config.yaml
head_dim: 32
norm_eps: 1e-06
rope_base: 10000.0
attn_scale: 0.187
extras: ["capped logits"]
lr: 0.0082
lr_mult_up: 1.36
beta1: 0.95
train_tokens: 131100000
dataset: "wikipedia_en"
Each number is 500 + 25 x the weight over its row's rms, rounded and kept within 0 to 999. Layers, rows and columns count from 0. Numbers have three digits each. The size before them is the row's rms in percent of the matrix's.

# up: layer 5 MLP up, 384x96, rms 0.287, rows 13-44, columns 0-95
# down: layer 5 MLP down (transposed), 384x96, rms 0.22, rows 13-44, columns 0-95
up13 092:478515500517485533462515440510515509468519485511515517525495468505512485494501488522536506504493464468498507503512438468486558487486517504497511548531518506461511458509516474476474469542517520483503502478495467505543441496521479509503482499482525481522451478523475524473524509546507451511
down13 098:459539492541496489458487512477522569485494472511513525546482527521515461522459485470516528552500470518505570540499475503496520507497496547528489510502467517488473492464521525490477490525517526475542505503492493478499464522487476495469480521472477471487504485490504523499528499480533510476
up14 099:513470534486490514509477535460488493502482523546542488491558471494497461504504471470523502493504503459500503494487478546486530513487514478459482517512495522486491458505511497527577522487499507468515537499489536505494480485460509485483510547447507512509506490558477488473536507466481466510
down14 102:501500515480483514504443533534494508435470511470471493525497536490499548519520525482506524478517506481522544493500493506497483495497481482517500565521479482481482479482450494479561512522490543506492489481488478504516534472499523487550533478490524527499525503509549530550521501530495475496
up15 103:502473491478478508494473481522508517526480483485460496502495515467509526461551462530499485523483491466511504515569467503484552482477473481472486493452479504511521462532495481493533480496474509516492514501509510468512517531454538494506491545501563508496533492499484510448499477485481455536
down15 109:506531448535487508499512490494505503460515487493477486504489481547530504491496519482482508544502558522486525475526473506517485529487526540499547464502487490490533538428498472516517478513503504509497504475497486550493457456523557536507466489519486482505483474526536495469514503499509514456
up16 103:510528522504549475571484538510519478493504513443490522474492501519510495473507487509513462531497461543507503507518486537494545498446473499510535532528533505510466492514516508479507474494508478520508512503519478483515530516483469488516498479524494492500498494491486491520512451403509476524
down16 104:491547543443483495507531524502475463493505490492453539529499496532476536512496480528488467510472515526502536529462471529532494494474489490510496464471486509461528478568517506489478464499521497482449465525505490491507521516468504500525524496494535470519450520534478509515500504470487480504
up17 103:529537493505466523512510484511531518487492490496475498480491506515510495523535512536478477506561474547483527508513509539519541488499518453504452523486532510469488479471537471492476445472521498505529529491485495508543500519478510514456522514494545486490502507505422473481507513522489458494
down17 107:504485512534449515466521520495475509460503500515526519490469477490509460489501576516509487533503460517473479511513451493476495510515513468500480491476491482539504540514471491530493496483506487504509500522539520541460496530464491488505492505530460480466467493516498516459500498525470501418
up18 108:494503493473535479478456482469532572468540531521511497489528508508510484516509518525466505484481479543505469516496514477524474506510475508472532505533545490472479487506493486517491555494522502528493501464489501510456464484523470512495490443471475496491507539452545539500478507495482529479
down18 097:493490511499501519502519555511430510507478492476487514469513504526553473512509473477521516502450502536507518487518503521552500500482465504507482465477538523487516499512480512449483459476437527487498515480486443543497502507477510528487499513516490519488544485495507506519466508527500546543
up19 101:557507483479476540498492508453531473496487523503496469516496504467521453460428520466526501468499515493525479468515510544531497463466550544499530510497519477517461472518489466528511519497458506540525530502504510495494539506522506508503515500505489537489466493506493531477457497518494502506
down19 094:531527498488534525536501534490494514483510508513511446496506523514484458507486514488449485511534472486470490442479509486507466493519491508552471478520491482549462507491487485495466486520503515475540498513530496494451550491513522508461535473565502500530493468490541497483486529479485526513
up20 094:511501516492477537468503519438497515477502564500515515529478516518489508522484468542484495475515507478531544515491504548480485478465490478508484496466526510480500463500479526460565449485493499472501480484483552479471472544508519524500506476515531510509533501478510500450508518540499510503
down20 085:506519583523517460538486481506403450521455482504491522509496491504495492495543470491478513508482496503551502479505509483518457528484514508511495469529444504488485500479513525504474500468492530504512488482512483506526458487506476480525519485484515486470485488499473497481548471491514492487
up21 096:523550488470526496460537488486474499492514499545473517533517469488522516519496527486517468506497535473509463500499528498509523479520483531486488547558496494505482503559584495520495533455500486516541475479524510533513484512531490541519495475511484514506511485511479463501513490495466510464
down21 091:528495487433464518510558479488434495525437487507507440501520523526531514481508489487496527514499505516432506500522500480497472521465516518479512479484482493511457498486493459462502519478513508525472553469498504476513515513505491487474506515516483500514459528495486462496507509480526469508
up22 105:529492502488520465471506501490510516548466519492511497497500517562483511465538509493480470506489474534525491476473495503497480477501490452537484478509536530531475491529443488453500499515523491483477506524506490519531539513477524523540500516500520485482501492537488459484529438438506488464
down22 096:494506441511491521502445522505504483475542499519494503494544534472529493444493505484480470506470498512518465492500512493491496504517516517488497525524458492488427538519497517500527525520523475491515503487479507487455547519522468505502530480477478486511486450468532550540530523486489482534
up23 110:510499500483511480482462464507519524494519512504533478524477494531498490501525454537504525509460506499503509518511503507494503463538465471462489508469485477500516472520489474478479490505500517490518544508472526527521498518458480522522522449476464503447559480559447507485545501500555505506
down23 108:509461486516515484482515501517500448520502499496506483468516515523528535498522500529520534472508538481509561479544481453546498497495523504554522509529500446509477529489511471538467473491463505463463478511498508520474510493448514503501529553464489494472463497533523489479495494485482501505
up24 099:526469506476517520485496494483516484550468516542497558485482478510525493484514504491471491490550510463492483489511471544489491501545446512481522526534478455529501478521501528471508547495487491456474502442507477496526505477539466503545505513475484490503494489482473530465527474506498534479
down24 118:563469488547484533516493474504507476483514488512477523456500487523517492497502513438501489472574455492523475501476539443496516445488461465473488496493495503539488485550516495497501543488522465500498469523534504499482495495493477485536495500482528488477521518472497503512481513494533493487
up25 103:466487495498486487492440535493518522495482525503497459485486476537496530465528553547472518495509511485587498542467500470503524454478487492457493515498521510466507506471514523511481500495493526527481485490495481522467530510499502543487504497510527534437532470502502515522522514497484501477
down25 097:517490481482529507501483489471460487512508466518498492463497450508520448542487531514512490551518503491525456512504534457485484485483504472491517541527503541510496520485476506486472493516543484494559463471494527511476474519477476474478508514558497555515478467491511482512539470498491526524
up26 085:460480491561503453514457514495503514460519493536459489475480540478507443520546461473494538494482493451503533523518499496519488508507517474455506504495516530460526522484518479500502516525502502491476554479499514482529499504487491478501489519473449489501514546534512525528494525468524498510
down26 090:482484502498455558479500517516491496484453482499525502491463473506463541508490464536516481508517485542473492493503493538474499504485522498480515456485521545538478542494482486514506462524502479504533511537499508516520440513478543513477481503491456503526527479509517514465538472494555488468
up27 115:530472490509516509468527525494508492550506529499477526512450496496551513461497519481524498499475546463507535497493526505479531494458482483455483496462489510545481502531534515440492520514502458536534508511515498511481473532513464506535483502486534516440533530528485531502492502485512499496
down27 102:520481481491506468487564470503544447494493444491510509520493497517487499504517477534489506467499452496503483478469501483459494487582503492515508500430474516499486451511481532508515496450518476498512503515493493501460486520520475471477548526491509507492460484508480480520496503516520522525
up28 091:514511509510496468502509484479484472511503556498520462447483536488499557447466501477481479494493501534477524532513509496513471458453496487504507484490499506479500474526480544537544546505513504488545487463506498494498512504495492520476533524476511525513472474456490528450522485500522445481
down28 089:494467502537480508502534549501463473492515504433470498483479518501502530541532503493477510522535528479483513488495516487552479514449492495513475528536548484489476497450451492484509514534515514492517525512532524474504532501493524466443540511504494468492486464496509478513498514492484462519
up29 086:497511502513478458526491498494493528515479556478477503515516511513515536499488502520488530514489471525484512487497509546487509513466476582479509481497518495529519474495525544530519506476510509516489535492518462473485447534471513473476477461491510476526457502460470429520490483512469516486
down29 083:507469495498462541476532521538493474490501434483498514517495475498497507536521524489482530489517547498550466478460521509534495522507508487463463506447535506521520546488495482498483496484454497498528500506492476488508521512525448518548506491536465481502527496539513476517499518517535477539
up30 103:516485482495508501547480507487530472512484526489471465538480525498484493463471535485556487484487512499487510535491462491495544451467530475491501552478517471485480502496493484513519518514469455517540528515509525479532505496464474506495443494481515522550497495458556468501481511485484477490
down30 100:496515500559541511512476481493490483482464515480495468512539521494486466518513523508507513525482514476475509465528519491512518520538481442484482482532518487538502513495464489481514438531514463494516517484467493496520471523481472534517493475452538521506527466489557513531537474502506538520
up31 099:538487493491498545494508499537513503473515511523498503497474472504502466494467487489465524485473526499519528541477495491501523463465443494479503531495500426473522468524492529549487479537500481516542484527540511561517499482521521499490474501498479461500515487543444506517512478496524485518
down31 102:513458498453498486465521482523468456513509493550528455520487498463522530485499525512496499509507542528508524502527501497474458500511493465495497522523504523565482507480499472539517519491515438485529454509518519541485458515508508527515452518509506551504516520539502500468508514509502472503
up32 101:482496505470548486495534532536519524466542464508477507517534512534497507468468472478495456496506472510518497488524517482552499478476545494516501489533488489459448500470483495473514480513525509492528510487495522453514449520563538493489505493477532466482490504465473490491520517473534519506
down32 094:563466506524446510482477507476473506476450473495521507503501489479462495511548518508486498516474501498443480486492469477518458531481478512490484489469506466537508489556454487477469496469500497532503476520468490520499523472533499490487515496537498484512551511528503482448492518487498458513
up33 102:538521506530500515489515412507523527497491495510508538508518487475524569520488494491487507498483474485534480496497463500493484439479503485500450530493513481469478499524536508500531509521474511466552502505515525478508467440526510501501526522529518515487540484516502532469520472478496523490
down33 096:497537530495464498492502534525510483531508538559503503513483522514487521491469467543496490487516514507483485477511541491492468493511498505516492499545489525471523491512482474489518545558486497535485481530526479473476446491483515533413516523497508527479511528445481487503509502532511482519
up34 093:511495520517493544470515493467518457475490537503486491510534501501486519481485488533532541486490517473496545513508518556493483466445517509508493477488494470485493507461486530458549523511509549486465507461486542519516502454493462503500488460489463483498533523550534479487519519476502491483
down34 097:485440501458491497495490486455480445523504496474529498496474491528529491502548472498492530519506512525506512518483505465519519514540499492545452463513489545530516488495489481502554477469506513474481487515480462484534536483517518502520453491461499512451510501522507530438493489485507482499
up35 093:487462521507490487521487463505476519470492529500481493510488517488500463486519482501527499499482506503487513527505523549503528454482476477551532487472498488512506518524587488508540548525471494517500527473476523466519535480458500516535474541479472485493523487530448531502485521525516527519
down35 086:515516545507508537516522490485453477525494505485460506557511500554464515511499509511451512519498470508502527484496498513480484512527522520442441484492472477511491435489489555466466478524512476512499483519491461509483480537485507470493517510496495477505505495473493508511492521453488525551
up36 080:514424513496499523501525452513498538522525511548472512518509525495495535507509466504483490510460479501494482521507489520522499502475463504467527528497523457499561470450525475464497480504531485506528528502498549520483505501478486530482526490494520490495483548522512466489519515470487532448
down36 082:526573519511482437542524520474482477484496480500507490462524519510503484539498500531512498519526497460512511489520508501530482493516493522511512460486541506522499474506507521474509498530471496473528524518541487489487477494537509515492544494476494523483448457518528499535490492542512446555
up37 113:524491496525493502493504536485531577505539534479503434485488513472497509510473490503434507460488524499523512484509492499491521513460466490492462500513533496516512474463452474514464475531532526519534476539533531539481497490477490476468484480506525529480511468508468482508482494493522487512
down37 110:472466530497496532498485534526499515470489510467524500505565505515496531508503504542534495505494528464494502487518452505499465471532492507517500472494504568487531519478478470530463482491577502519490512504468506465489494473506529499482500489504492504485475456477515482509485532513494572471
up38 096:506488507495520492497519480507515494523524517495538475494490469516532495522518469464454479494502495493540535492497484496532603500513470523522499472525534505538488533490500485498454511521521480510507502514506497494454554520489492532483475469527493521538488539517467458468530480516480465497
down38 098:486457528509510476499530488459489507535503481558529548462491492483485493476493489515457508499491522470483449494481493480552506520518532491505531480518476489506516540509525508442545490507478508496517489500501469544501455439510467495495504490495514530518506510502525507555525525481534470486
up39 106:511469500445505494466477494493505475514478496489507522488434505555517480494487486467547467479514544471514521448511467496527539487478510492529485498519554502493491547512494473510507473523487483487503496469549503501492498532530505491504465530526476536481539502502513475467517500504556525516
down39 087:485528655509515507480503507518425490495496499521488495492488493473500519484512502507499499513468529525490501519488513536505503496489488498491497489451491501479503489502512508531492494485504474512476505517483489471470464519494494537480527490521534485506474523485487495484499472538530520484
up40 091:487488481451517485497500463534509533518509495486494456483538497475559513529439476494521512477497512518470472513496504498471485514451512482509504490481510560498486504507466496497509551505534486516507544481491506517511528484482530507477481445496463472529522521486494500470560486446483503499
down40 097:534478531521481498444507536506468451442488474527482504491520491535500557485496519517522487497485479475529487472536516513485504472493525526501511496479521494515509490529520483508473515492486512479474524510500498547444472481499474523525516542532525505541538449479480518550521483514532507495
up41 082:453529488480526536496464509502502540479515499495522450546502471515497487493512496467526487480530494485536499475524469510487515528541480514547494517506489503519465512510499516502540569500527531479506508484523507523535457438506491487480530474470473470465484546508462488497523496529502508521
down41 078:504506537495483512466522460424499446500511511458516490524460518522507480510551476510505465476461541515485510519483506470533449494461536510541507490499503493518527479516472512486511517475521505460486504523526495505542478500506511529481504483486507461504511510492459491561490484517524505466
up42 105:502508483511525493410489501557497513497498494482503498477515487497433465514505495524519537482514446430518478502510500511547518494491473452540483518500488513537518520446531489507511498513466500516521522489501514500521490481501511496524505485530440493490494527518510511473525469482500513476
down42 097:526497493494539494481446484536525508493519512497484537487488485483460523515482529494486481455522475456490488475485471488513463496545462502564536484492493491520514483488463489490460449452493515516482503490473485474474513468496495521482516523532544520485469505494500461518454496488532544511
up43 109:481458484509506482512535450513505505464464513509512521463508466469501487483479493510513481481497508483535517527496511497491507478506521462502482515473471464494483495523539513483512525509515492497497478454529481547560489481515535531484502454470528442451537455521491496469489505464508553498
down43 117:455495508482516495504458505510558514519546470467531540517540496534492507541530531532505465508508503449547478516509535490505479507509478486523535486517546457476518489513528456498507468496498534541487497490501508485496518487487464526479478491488475487477507477513518514538519547490520455498
up44 092:510459526471500528466510506459506502492534513485473532490501489451497507454489490491508478461451560483487473475490495495496508459508489499459520527488487501521473537458489475517488515486511490493501468465521517508501501477483454499486492526529500515566505488513437468470480549522484496531
down44 093:484501533535512502505508497496501508491514456516547491436486470498509533460501538514551476527494470509499438469503468477491502506466517486515499528478505505507480496494531464509505519478525502503497544520514506497474530520518467483507479525538501490515504523543490537521446535501478556449